Weights of a small GPT-style language model, trained from scratch on English Wikipedia.
Size: 12 layers, vocabulary 19644.
Architecture: rotary positions, untied embeddings, normalized queries and keys.
Each number is 128 + 32 x the weight over its row's rms, rounded and kept within 0 to 255. Layers, rows and columns count from 0. Numbers have three digits each. The size before them is the row's rms in percent of the matrix's.

# up: layer 7 MLP up, 320x128, rms 0.141, rows 206-319, columns 0-31
# down: layer 7 MLP down (transposed), 320x128, rms 0.138, rows 206-319, columns 0-31
# gate: layer 7 MLP gate, 320x128, rms 0.142, rows 207-319, columns 0-31
up206 099:175169050177092110107065190099145129133107138124113130122176179142177136139145089113136143172118
down206 102:164172104155139116120084100067126163141172165118096132118151183130188102110191136140132107076124
gate207 095:094084124067085120172112145119194072129150125139137107164149139127117122167143206133162150161084
up207 095:130122092108126120150080152070103150186150200098104178089141156136100115155131097167110108127149
down207 098:139140175124157138058158133146221096152169123163118119142089138175147101127131140068155135149096
gate208 107:079146151100196160114102175135102151134128082108126169103141064122150080147098149173197138138156
up208 107:120065125111111135120106098138167129114101190129116111093163129101174130085100172197155113115130
down208 108:125130159159169151166094129063062153047143158092161084047081138078144128107082114106114117092086
gate209 085:094084107076120134072106080128119178111127100086106144129141117158143162168012135170135125111181
up209 098:195112166149110143143161132135098179147159149065133166121183116102068155149183145166151098194063
down209 097:169117122127124138137127102142132087185178120128142145125138157150135144097117116121152109212119
gate210 101:163209128076120150195137081128144120157148196130140072138151083081085130139108172118154139125157
up210 104:120102104103149152128127102085073169178115031170153134178106161114155145112149143140100138130143
down210 107:125112167173126094081102134127124094110119130126146125086096154087122166087148130089081124116125
gate211 108:145088132180119124141118169142082117144119124180117126155128128076090120085136130124108132128112
up211 098:024145109154183124131168152073115114144121153110131173111095110150170087113108112191109105132188
down211 100:084116166110104060100150137187155152149199120083148131133142064190095122099090129073159207099078
gate212 095:121141083099151106089110130124054150175123130117112138094136101086110171141107163176020111179147
up212 092:166094101111087087154130151078168091163102148126157079151121163056167146103032182126095079132067
down212 084:181107110101167067099157123172133163116125131121128106141129097139154122127138121177112039146129
gate213 091:129115105127152159115072103126071106125099137148169113081111067152119142110091137143116101075213
up213 097:113146119148177108146154106146118182055101123096067103145175077134099134071094097132122125142083
down213 101:128147177123098078187179108138094129219112080114117169136152160137174150146105147100096137078157
gate214 100:146171121158134137152101047137105121111119138071148138108093119163129112079113180169195194139113
up214 088:125172140084166140153063132148103160144176093164143112157151130139153173197126116117145081163163
down214 099:177104151121140163099170081092052186135161153152112079086149138147151156125175106132110178084110
gate215 098:101116139130050157101074112139098119091149130129095111176135129123145107104088118124157119174178
up215 096:120100135138182175101127115138157100119096133105087147150115135103156095144128111131167150113095
down215 097:134074137155131122174155133149119115170094110091092092146111096116147122113074140134076142155073
gate216 096:084104086086107118140119173133118072090096101121104144106141073152180042117113113142160120140074
up216 098:117195133133049136118160120134088135152080144147078131107126107077148136180070156111139145129076
down216 093:092100114095142150132159139114114132123116163135131040126115155157152101175095171109231145144083
gate217 099:135175167123099105146079175145109099100132096068174097129159122134134129075099125151153099153139
up217 097:095159142080158116170191136113194150125066152129153156107135076078111119141123104114070155100048
down217 105:149084150097148076137173122096147149150138074104162151127045089166109121141113157170109068051092
gate218 097:097140121102182147186108148163140130150170129111191154143155130114132136082082135070130184135095
up218 112:135137123145105134141154149118116056117068144085047090126093130113114145174133145126096141119139
down218 111:117168118138119159123166171181119111134094140118175125132177022174114081156048112139124163157128
gate219 104:098098124085113090120119155195132162137139181092085141084158110099126173156181197165163181170121
up219 101:209183119133128130154159184152126086122092096173129147101149128111135116075176090145154083067081
down219 093:135113117102127152152131145142073145126229128079111092127096076135148116179125205101145206097102
gate220 097:119089106100150158126115114144105170161145120120114126125082132157134139188132144155180133109146
up220 094:198160104142113123132105139104124184118096109153140191108139123154164161150181057137189136109101
down220 098:172073179138080056166093088157123137112122108103141154122205151116116078096108093107099106135120
gate221 100:142105148083126129093077137157117113095146126129114138124127067126110143114114124123134192136131
up221 101:094104154138159098097133156100132166078149104142102151157079095086148115121111184088188164195069
down221 103:078144140102143060142119149140119160093156065143131170164123146084080092202136186043168120104129
gate222 100:133104186154106157151150143104109133095115088141145101171186095123150096093146085136154141139103
up222 099:130113058117106201137113096112082166110126132174111156167128128096136108115109199096153114101155
down222 102:135115118181117099145144160121184138090127122156120135141124130116150182140153094072148189121138
gate223 107:101137088091133147117075120131108160090148148171095155128151127131139112177075120062174177172101
up223 095:117104162093124075116071173153184076120166093126121155134131134080126102110128117031106141174121
down223 097:102132128099161146139128117115100177124209069179056103115140123070088116156088178073171152104146
gate224 095:142174148107158127136218137090111144114164090137131116147097107186171107186126131143136093127143
up224 100:112128125134164143178093114150109129136099179098104080137194136113128150131071114121104175170128
down224 103:094197137106114060143145136152078150114133115119107062137119219147097165108147128155136177097164
gate225 091:169135102161139144127059048186160161088124117075112111160163107160146115144129156142172146196141
up225 102:134123166139122119126110146157150109137116147064117134160124161091162143126114116174129114118087
down225 099:125173127130119083147088160090089120118121130165119117135116153101206114173179122128133067110119
gate226 094:101140110110129097121151116119128116171167176133203100155159115169074156138028136180166105143156
up226 098:090094139084196151101098143140168119091154090157126111130130184198087161112125135113137107112151
down226 104:107104104131139097163110102085126123143159085100070113121115160146096107149134151112052147194074
gate227 099:117160127164065108117178116135127093153073166132109122133122110103095115111159085108139140180110
up227 095:065145136135109096168210119040150124094115108149122172199088123168139122128107143146128134175172
down227 102:114068136111158132087093141103102188088111149120147110133149084156129087105158126101172095150120
gate228 102:162148117129140117137150160102146147101083132163136142158140041089170109126083155108091095118165
up228 098:131192164108017150137142177104129111154128155082128136069185090193089068168125164112112100143088
down228 098:120171180149135108103148131103110098083186118159119124169092075088083126160166160110162076109094
gate229 098:152078151111135140144126191217122168178104093101058091128133114158122132102148101166160147141122
up229 098:049126174082107096124065134082093164157132127158080128160148139158173123073139103106197131159110
down229 100:155127139139113147064117183096124137153166152111115097091172129106090126122144150078099129145095
gate230 111:148095099109114165161111137166101167136100121137120129130143098098149136072130160101156150176145
up230 095:092141100161091048114175111138092110126071138123091149130165086024162132137155167142124134082153
down230 099:151161114130142089166126091141170103067086120168127122102104157160169087134099063146087052072113
gate231 106:119142180145095121137110079133151124122141150105134051149164179157100056084178175124160107147149
up231 107:100093084096106123144101091113095147127121087078104084139136156177131089138164121082149143174153
down231 106:089159134147140132097097091076110141159092145120159120088152151100142094101094084137226147145137
gate232 088:160113175072081122149106122127108159148145186151121148125172153197106155117154151117138115132126
up232 111:146086128071167130133130141151120118151070113148076166179106151135137109150154170123120114085097
down232 105:138135106113175131074106169121187055131131113117125156126141122137143110132119149075156115113105
gate233 117:109139117104103135138133180101125137121132063104152174113095086131105072115122119142136163137111
up233 111:119193148136091152104193077117148121170143170142134213180099072085165108176076148127136138133109
down233 115:164122185113134058122107115130205171146132144109086069154143089125107152105163144098155172134149
gate234 095:123142107110140158118069204194130141158123135189119128125119131120161117130128094122153135114129
up234 106:117090190117159087146145090172209163190104132141129133157106093117128166093124163120128140167128
down234 108:094146142142146144129129108100123105173169116150146131131136070060099198123091173111107109156102
gate235 093:141050159079087112142152115083099157135109118171153104154123098153119167138171137136131099098087
up235 098:134054122105081120164111121132173105069175186165136120127126120180183099122146121108171146236185
down235 102:088136136092110110154091121083135128177191085099086148112123152134127105164150106150195193108122
gate236 120:145123122107129148109126138137125155097113144125165105132125105174171063109073161175119080123099
up236 120:083122177119130136140111109169135150144107150118123116081159065129124183122111110149168097133070
down236 125:112140134130099159056139176160116155156165103152106117124111081135147153119123022118137072155163
gate237 098:171120107137074132232139146218095153170138136122160139086145103153132149127135182129165102185108
up237 095:174140074171153118142130150195118209143134083093130161093122197166159108097145129127080150181106
down237 104:140092143090113164135163121097169157249212133139129126093168130112191119138151130151145090132132
gate238 096:142092111073151212072097133139156122127149120173093096165095092098124090149090158053203098137149
up238 098:150126137096148135135071177136132138118081079160088114130156111111128127131135089137138100148112
down238 101:107098134110138152095125127170136132203168139132137137161107119136078131134162145136152023091133
gate239 102:180158200100106137127188130131162169143104104159176112120050129102163126142109167096121134150129
up239 102:160122147129132099096122095110164113093143123128046115132158087078137125175118166113095084160112
down239 096:110150150129126136095116114112093087129167113156154145124115125168129130140097122108123053167155
gate240 106:141134173096145186113128140076135120139098094108144164166037134134162152155094103070113160115179
up240 106:161116125155142116212109173139180088166153126154121189152134171094115116129147154086154094197117
down240 108:116115144190176099134111116158135118120125116107115150165098152098196106128149129131171147164100
gate241 091:143109066155155176117079130173109108049067102147187127114131073095124149144110135081155150132051
up241 089:143166135120138137079121189220116127153170153194095146165154152163160159161151138131086123083066
down241 097:116138139070192172136151147119168108093165111158150088147128150108144089098130137132127150098141
gate242 091:103129154123113123126166124160132106093118093089118130178183115178127105152104096071084115063168
up242 097:117110100215172132088099185146101082097131082137113213133107130080142094153124128146139156102129
down242 100:202100151100120097141139137131164091104197082114100156166051166110160153106121128145118126175115
gate243 098:178150125137115156162125120158147155085143152082127073099138138169160091174174094096176166165082
up243 094:103125086116124083063112082164128111100130143167160150125174120128177144125118121099094081160183
down243 101:121086108157151085144113107097083164174138086152112099121117164060145139128147150087159102113147
gate244 091:104086149140115163188153108133046075134113183149164125122144121215135137140120097184140144124158
up244 109:119127130167183135150139111114081089061161148100135120080141139164124146168120112109081073152166
down244 103:119113103140159184183201133110129121087163224162132133173109097093130176092184074156137107133168
gate245 114:120164135113114108130098177200114075146188147122112134104123148156126077163139144135162171129181
up245 101:139132131149129172152154108171081075075092162162082099166115067134083169159111062176087134121101
down245 100:116150122150102110145106086142152081099141163083070094120138090186111171130086109167139082101120
gate246 096:135149114093068146100115173146136121133129120166129167125106145158166075094136121172095098148152
up246 095:088104132173133172079171155156128192127169111119105096143146104197084123093163165138106081129193
down246 096:118154139106074103094132131129166122113168157123155144118122181123114109084167115118108195102086
gate247 098:148070143167113116116107149180111091142078150191130140116096092124133093139065158185188144120133
up247 095:108093149100134144102174132078122129156138154176131181160120131171172142136163090092095116131146
down247 096:143109138128134114062152086148094065083172102165113184144175115096148157128155100150154117167130
gate248 105:140142158125166143121090144162170126121079104146117086132103129105065104125178156030155137190184
up248 100:097088200114091151132127056097148145173100188144138107139169188181128134144120181170142160134144
down248 093:132123135097094106127161142130160122119145121143133130136108119143161096106159155059123255152133
gate249 101:094137094078095148096110168122109113148132193115141088094127082144140213117132088169151159121065
up249 100:164150106159117098088156135074145097104134147072148111072115141068149142075117097210097085078102
down249 104:122137138110170135134131110120102129103153126170102099157127109130151127132117148120134223141146
gate250 095:073144163074105107118082191169086120091164103135188086093131158167125107125159128140207172168116
up250 106:140100085135092139146134110083159148145061132165152144128113124119083167158156132084141158148060
down250 104:154154146138133085150109109184148084157059119130137128157121101162141057114160175128102072154066
gate251 098:078114124124108110116058111062153097116170166130119192126165126130145119109171178106105095125123
up251 096:173116072146064130099155135151144141127130153119194090216150140133116101110108108200083130137129
down251 100:114137183070204122178157137193144114151111112144114086135092165192137119138109156161187134130120
gate252 092:151125163125151135110148123197143167061114134177153044115168122106102137107136134083178078109171
up252 101:089199183180075121162096122136111163203109083149134164135129123109151143144142133114159154155108
down252 091:165078168114113095144086140124150116035123101160114150137132145111113174083134160074111044111146
gate253 101:115143198138111121140134150108147112169158027145125137128124154123066135133138157112157159138105
up253 101:129124104096178072155078093152129075136148101131103107112086115099122064152148122164199146165160
down253 104:133127113132152183168120083181121135142082113139122114122118149181108131097137170128099159164127
gate254 094:154076136152141135129124103170153171137054133128130091144119089127036161068128145118120097159159
up254 097:208165141124079170140132150155175145176124070117166104118135130078141117087167114107128151148116
down254 092:075150147076157128104127124127028149077129147139106134126100090159127164069130161116177142112099
gate255 120:155165141086164160139124151149127143161171099088179124215086170143106104134148158074135127168129
up255 113:115109045133139096162108130140104110098121082108092114121140134102132176128161093132107152125103
down255 117:110138110168099113074083124102118099130136112157058087161073136092142129109084173120131172115074
gate256 110:174096192155116169117121192098140088107129098130122146177113048102174087113145155083174141147145
up256 104:123168095116124178074137104166138169161128097118144147141139137109145096086145166149077129145142
down256 106:188126158129107086159128160156170180186144162126155158120079078142128122115169167160130117082099
gate257 098:113119174168073125115091091122130132158111160118120128159142155117125117153099116121136179147154
up257 090:118177195086120108152152105122147097106122102101103150114113094141134114164125130125119125142116
down257 087:118127097006118161147142146132167167066166138126171126188175111129051097140163113153103200144076
gate258 096:156139101151138104113172080107114147110125118147131113115115179121101112127106144144153156096109
up258 094:111152127113151107132172163090056089114074168140120127117105131136124110157142106135076109125147
down258 089:175116133152138146121170132118080168075091193163061142081146143122125116071087100149134137179126
gate259 101:132159134158146124128150204090147126117102106125138129155123069145159113098215108083155158164127
up259 106:114122113120136137121169125074143130083080133102147113198164105170107108070160141116173167120160
down259 100:116084115188122090090150133110159153010111137138111096073153132130142118096138132149151055097203
gate260 109:137113119115112245088107153117077105106173127113101172118108087110120105117115160092151146129118
up260 102:091161158101133119130145095194066165170113088156156116116152170171073140141155094165157161119094
down260 105:110153156112071113135087120147086182090137094132154088088121089189167099127147149086088121090140
gate261 101:153165140145059076123084176125157130130088154134127168162145150167114106108109173145080127198145
up261 099:158153116103145043149196187170116106127069159113105133079112117143107095109138096109120141082165
down261 096:103078100086115109137155127143079127060130106147183111115118168113171130085163162160156123159098
gate262 098:146180179150077189139096150174105100094167116135102133165138120131105072130137119093133061184129
up262 106:104136107115105164130101189135147144192139123092112104045162119158109144100130083117184161116092
down262 107:148166157125071139135121210137067171158090127149102119098118081138175136099125103131155164076153
gate263 101:051096121086060182149105087148084146178165133095079113118128110133159124066064125141162177146156
up263 098:092109126134118132142113087128170131129152166145069104103148083139129148090072147177192126187155
down263 092:107145113168107081117165122076094119208151087094099212133139090162226126137124113132175088125090
gate264 095:132166171147115157086163157143201060056121142131139087169115134136120089103124196140094108156125
up264 099:156087125166082097118071119149123119103095111160143152078148075081189113168128114079112164110070
down264 111:167147098154141123103141125111119130155157141097160105145109147097112125164111119149063085175142
gate265 121:117124117089105162119072180183101141187109164131135114136119099116132147113132081138128171141128
up265 098:196145180166111083105145134140180179097085122161147131102110119168110116118160113096159117125135
down265 102:180144084155140157142131167097048114174122180117113192106143082092167125159121104224083167129187
gate266 114:146095170069112165142175144128066068129118073108176130125188111147101100129167126136148149109101
up266 115:164119127143181109112105067188155155113121167123132094110063107145090157088118143171102109124136
down266 103:136080117145159154156166142179137193172099114115118112116075106134125164094136129140145085138145
gate267 093:107153155183075108171173120135090115106075121181155105113166119156099129062102106087122080092179
up267 108:121106142078155105099138104115100154139091120090088076173113067111121123064130109130156175126125
down267 103:117132112153178098149153112115118093111148150072138104167169070124109163124057105104162141076071
gate268 093:122199106143058139118068140121107120131140131115152156145130126112121110139131146150115103155131
up268 104:121128188157103150186129190203102106127150145204074144179155160172117147105171137138123174115121
down268 097:075196157125055152119027169109133100165104098102122152092118180136144166132154114136085081049200
gate269 099:074090170095147175127137123130136150123130105134124138107142144202162103196062145139198103153175
up269 097:076130169139135040086121125175116083113128062147169129176189104104131122083077083124204094141141
down269 098:131114088148119166132167112142083135081133120151112057150084086111139132076156066171137090116089
gate270 095:157132126143112174115211154111137085098138129157187134141079145116098144101190068127147096161112
up270 095:135184086106165131088128120134120091167146067083139142100098098147141077136095168142152109131073
down270 086:138114158137124188168183124090136063177151197106161121137107145151104128111199117134181189160066
gate271 092:127165154086097169125121158110067080076101158081098121178154089124124134125170088159126137169157
up271 104:166152086133138134151145136113198163127092085172171118099077107124077058063151102097094136157125
down271 101:162158081133159143135068047132167120158135107110137151151074087091134115043092158159099155122112
gate272 100:104146141104108118145153085148135154128104159088107124168099107147103172105136126148087129125136
up272 092:148082057120071143137155105132090100088031146154087078109078172092142113099142161111108116124144
down272 096:167132114172152161089126091066159143144108145106129132102153102058134106157176092179130079132113
gate273 105:192080118104132172132106161151144194155081174084105059142144124132078134084140127092097127127140
up273 119:127085137062124141132120157129151171127126161119153137204165156148090126150173168058160153133095
down273 118:127117147090087137068136178153140092095087104090121082167110099154094139182186133116102155098149
gate274 090:131140149143080152093081112175131098090132103144134105076150079151207094067118129185133145124168
up274 099:109087106226111094135149092161158154125146143101099096100103125080115080113137104138098078100113
down274 101:127155142125160124108209123069171067075199129169111096191125085181112167179088133124116106146099
gate275 093:088138135133091122106139149185148132133235143178163182178130177185190091142091126124143084125106
up275 091:162172200132132094144122097109097098165131154094138155093097128155155154133073156144109135036112
down275 090:086119137115128129102117096133147101175139125099125126109126147106114127112179088157152211145098
gate276 095:145084089115155162088159136166106141131106080063130125140125119136083098142152117154136129087158
up276 098:133140091121144104089137076141114114106158193116133103123151164185133168116105093147064081149141
down276 100:157184171135095127140137119168092131193141107160138064133113093127052099114115126165091176140137
gate277 095:139101179091082166162060206103152100116108165102139139114161052158111097107050109113120108082090
up277 096:134103191132141134145179060161125135073134182118155122083111155146124122099128069115091100120154
down277 102:106115095106124156148108054164157146135144125151116126103165151108167127139110111108124140138179
gate278 111:201104177120135120134112135131115117117134139165110122133131099110177157137163175126110115180103
up278 101:166069133101164154131080158119100103159119185071141087134167125128131143110112126129128149139192
down278 096:159054198187122146102108128108130082131133140115124091116132126108184092092108127087149075146171
gate279 103:119139102160126160173095138133136066132094124148088124151159112143043087092135081144116165122120
up279 092:110152106161131077136146120134066145211149138164163115103153094143109131150150130132122153154118
down279 095:074097130128121134134089134155213155064100129135160095149145120135144114087110113101104138098103
gate280 102:107116123130072141154069155080114121105115137104111113191088067112146119120075148124140114193128
up280 104:143211136176146131084133181123106137096139150129110142113164174191118147135114089116152118096116
down280 105:138192131184155103146116097113043067137093125149150111144113115182143088130128125139133119152139
gate281 099:097107196044155132106108132121130108099123129184122154134076095186174074090170139141134176101183
up281 091:116099158145130109140127079155161124121094113109170133108130152145135144114059127147208142125125
down281 095:096115151163115125096107154162141165090151143144151117082088119112162128087112134113141121058116
gate282 093:196132192083111102137133122143124121140151161135141136147178113125111046139080082070063102120109
up282 097:131175083129162149085130130115096149114150119123150106108122062115107094114065190119110071159105
down282 098:153133117156161152109097120100112157103114124106142179066108070131143155105035149098144176165170
gate283 102:132105101143134114193092131168121098139139113133070013125097143179074127107138057104111141126161
up283 097:100122088158209181112141096048141054101125125096183190099145164116170113137161180139127132158129
down283 091:129115143144083119145132144164134079179156157065112077160157111126150121119087087148095127113104
gate284 089:089176112110078140156119121045078117132148121094173107187089111144101113050100136139173184131110
up284 102:137107122164134180089152153140138228136194151107176155133107081134166152103135100127079136216099
down284 105:160080159082105121162146100110139135133098129141098114140155118147136138158116157127177123094159
gate285 097:161146153077119152115111167134141149072101165097130134164092135152153138129125143127141078136084
up285 095:095100112106128180138139090161161174122179172141157097142166117149099184107032167127100067056091
down285 097:186101139120117106140113180123128188174151179136129155160107105176138102123139123137148188101082
gate286 086:123106137171105077163119145124091168134121126072158063074143151071102175089131133147148180109131
up286 098:098119129151099076123195144135166138139107113124164159129194134098127146137111061127123169080095
down286 096:162151159094127112109097149170140076066080195132117138154092169118113117195150115125133055189112
gate287 093:117175139159163135078117117129154114180161149127148170131133116150117140184121141079111139139145
up287 102:204069143155103116191132136119133107141137167127105131132125135123174138175146090070188146104122
down287 106:132127114105109119123186105141119186131138127143173163135060156141125112129181110159125062137188
gate288 102:087140168133120079116087151172169120134125096100124132143136126097164106151142156090158143148098
up288 101:144132120115132039145155144158182109060106150133155202126152148172176104129137079090103125106101
down288 101:091104078102138043118104162171107085113135139101110081123125121094150149151098122153176077147112
gate289 107:132137091103097114135167124190100164148123084159093152131096059111136142103148138113154100165119
up289 104:134151086165128132091135138144117125106052169170099192115180097158156110117125188132176080095129
down289 103:110060143115154163087134185141126148105121156178113149116114169190166130089123116148126047131105
gate290 100:189099133124139164160094148167103124129149122093164082109175068141110086052125151081126137201075
up290 097:091088110122120136047096164115214091129108145057140110067172140101164126127144079071074116114104
down290 101:106127104153118183144094127129110137155115177095125117086078160167152131141163134097151148143099
gate291 105:132123128140109174156157100158198059104096101155163104177115121111175087107166138145159153168101
up291 100:074175117172145067091150108073115130087170156153148157150141097138132096199169091102173125094073
down291 094:083153165143156166114116140094109167134124149121120134143122118141149136102152124173152126169078
gate292 097:197174113139154137128109112060072143100074181134160083121096130128143160189106095082145095107158
up292 088:125121097119171131172129166107128130128091092176106121082208129093074077084104094138120094198154
down292 091:114128132093188120142118079149116089155164174105063230113127131137130127113147074125130089095101
gate293 107:094142152172148113171114137214094101101100123115054150122161116150125090175133166165113112134131
up293 102:131141179173080159131218092123086084117084132104152097153129129146092138167166159098093159093070
down293 095:110098104167115111098071164145185090191176121076146104115161142138162113147158172137115177088090
gate294 110:136181133089142132163138127154087077121089102111115102053074103150143118103071125194130135111108
up294 113:143110117159166108103144126103108105088177088118066072118076155159162080187128126114123094091157
down294 114:117137118167133096141132119129110108141116101107109114154088172110115109137159102133122125094134
gate295 099:091195159101118176166130134164147129030146152163120109072131158145118080171100135150124085143129
up295 094:159123162147129100130140195177122151126132061104108125101115169122121071110147191135097139105126
down295 089:133079159112119081142161075150131125099102119113117097121122164157193162114117128120093151204131
gate296 100:164142214147136117109109137131129057113133150194118151071048142128133073184110162062136168144107
up296 095:201112085070126069135133092174158167128136142140080152139167105139062083073196119124139083117065
down296 098:145091147133133138123079163151075128060106153143109147080182105152128109091144133127114144108107
gate297 100:112072177162103149114148126143089077104083082066121107124158091160135106116132069161155120195152
up297 103:200104113114098142095139163119059114116126132081099137138115084072160123154136158197139108165105
down297 100:186146114125073168076132175152136065111147138113080161178130170131119163160122090131163128122127
gate298 090:155146186184057146089093156127165091142139152148054053110128128111140153085170196124145109132170
up298 096:101148141108174065146164149101141092149132203162148143111190163084136119142198113072133135086152
down298 094:152155118059085160133183170060144136063089139127187086139106123094110098174172149084156137098121
gate299 103:158137142119107201162156178154100082144076156117139079142184144083109150131137160092140180196119
up299 104:166158153098113107129160137144121061129152118161187163146132129132167128113137217127150138158125
down299 096:075144132146173157153157093160054090143129108102098117106131113134097151135111106131187122120121
gate300 096:082117186095110169106099134141166087148063094167095049092151155154127088116105180122164131111104
up300 098:102135151111056055169131154141139132158059155118102094062137144086132144091153065211134101149115
down300 101:132142083136160137127137144117135167120107150104126168118072110148137151090138131059151141157122
gate301 091:111119156169134208095088139105125115087168120088150118145138111102144097191119135079079131146118
up301 090:162115102101184059124104100110112136139100141142123197182072101130201175098134152134139177147097
down301 092:111150103175077141100088145113102109100083157159105143140111175132159170108091171092208205079134
gate302 103:135177107066124145152134231073106127118140095087130111089159151183163123155172087109146173130106
up302 097:114144110097133161163080172102179145159117125135158167144066107109111136104084136146141115102126
down302 096:156072137183124081124126093134121154120097089102106162132146103053169137142141129096124101143172
gate303 103:158138125149088106125120125146114161118085050128200095158194122122084109120093115069240150162089
up303 095:125107137067119136165089135139086073143138179126082115099153136115121087111159150163101125153132
down303 097:146172152125154120142114032145167164109118132160122078122164119144101138121095163165141102160142
gate304 094:107114157095149172093142130110125143120133167135134130141156127182093143092133070153094125089160
up304 098:128182132174124082139068152160119112115120134110180128144133083102096145142114169105122123151124
down304 095:109139147143145080169050107134121154197114059098171140110137122128127123168150191125146153108127
gate305 125:135127176092098204125118126151129136118086165110118132128183077118091121121076128156153161169097
up305 104:143159053143158097118123064135213082157153125132199144115160118099041175152081182155128169109104
down305 109:148125139089107064118092101140155086106122098092157177150099106093134122204147171160083138080075
gate306 098:148092107120135161158146108116112097143126097116080135185125113200067147131119117160177126143137
up306 104:105153174096106039160125111168096091129155104123072182083137118167124118166137157063099147191090
down306 106:114127155119182127131090093119124117160149105137113146158148108161137149139139144085107173152105
gate307 091:050126102105146109142147163199136097125126174105181178162113097143106121145091092201157189080067
up307 099:099123105057121125159125107123106131172142193059121154100155106082104159153164127133134128084088
down307 096:158178169136110065124111101099149148013097127104126154172132114129144148133130143065075111148160
gate308 102:120107138110087222108101149136095086119109152122186130141154137143157172084057107104155100118085
up308 109:096075131047114172090131157160190110143177137158159112146095114134182107165105149085117115163120
down308 109:156058083109115144110145139164158145156200124123156111163101152095092137118105094094111162116120
gate309 102:082090124118139132121142144147129171124192065169134158091116123166090094106131128157107129120117
up309 093:174127143116106068102185174101144141155140144082141131145116085129178067141083159160110119124097
down309 097:105157124062156159135154164115081095096092165102146112139088109137145144097130101137138124101171
gate310 096:194132147111037152175168137128115128111079184150156115125074107132110113171114187148156164117125
up310 098:154112094066127161113102109098155122129169126148153182151079148174110100168116169035123163139102
down310 099:162094114063098174113128119118086117108161129123149140143073126126177146088134136120140090063133
gate311 093:147140112118067189153127154124128157150126140081145083156135145113087111112122126093190165166103
up311 094:080095093066103143101183165148151178182212145110145184184148104088116122142100149160114166113110
down311 099:138106204173171091170134146152088139079062146131116120115077127139150140113168098113105058097065
gate312 098:123181131114126153108102119139057111143135138072107126082153108122064101146085090126159110175108
up312 103:092125154122147154070113096141127085130109123191128157126173166079109121141133173021132125149091
down312 105:159052169157153095106156091124115174032138087134180156143157094069098141095144168145051105114150
gate313 084:072166174124147082147154150078085136150104139156136104076132157102161137129136107086114089067132
up313 096:152131137122147159175072101160152067074164176102112129120105124133112127182049122092133150132149
down313 098:099168136164161098164184177102118093146104068109124105099101159061120127107166096108160149063156
gate314 101:065127111079128166148067149105111104110160202118096145147127095124170052150172136104168163165112
up314 096:132048128185104148095178115198102082120090123153136128106115108159099121082147184145131121202138
down314 098:109142121107174091096152112108125133057134099102160075093068183173136121159161123081156146110109
gate315 095:097177104102087118154089151143152154132171134180149155159132117134120124102120169124098173140177
up315 101:138140109104164044129096109138138171170161072105137110186127073178095134137112147080119148141125
down315 100:160068149122183111095065150096139136125096091119135090135168082099102118111089102117096112161109
gate316 093:151077164132123177139098145180071062143097145136093109058154126140088158172125221111155123118166
up316 105:111179132110156116108144086120114205144107104085107175062184163096179184129078087135084132168123
down316 103:117142135194124133115118124128097075125109153123112062029159050151142097196064150137129048140137
gate317 121:099113130100095104203167123156090128137057102122153093132095168119141075115107102127173112132129
up317 106:147093090157151134111096109085143105121134178117128111089151093120175174129100155137058157121140
down317 095:126173103143147184163083138153159111147039125127141183118127096119144125119126131122167111134072
gate318 101:064157149139096196075093088152131144138147088092138143100161114132108127116129119129083093093115
up318 103:118114169100130102055071108090064113100100175175170121142087151104191140102066102134129154179065
down318 101:060125125135139099086124144097121155048141117125090171126151137066158136123209081126134087075175
gate319 094:125143134111165158096094123154129057090139145139133145102119070172092077168093175117099182102085
up319 101:109092117159127183119142094110025145154125092174118170168076154128177150123100145105122103098133
down319 102:105096104136144164081148136109177159124142134157107120199125177087179137127125146096182162169087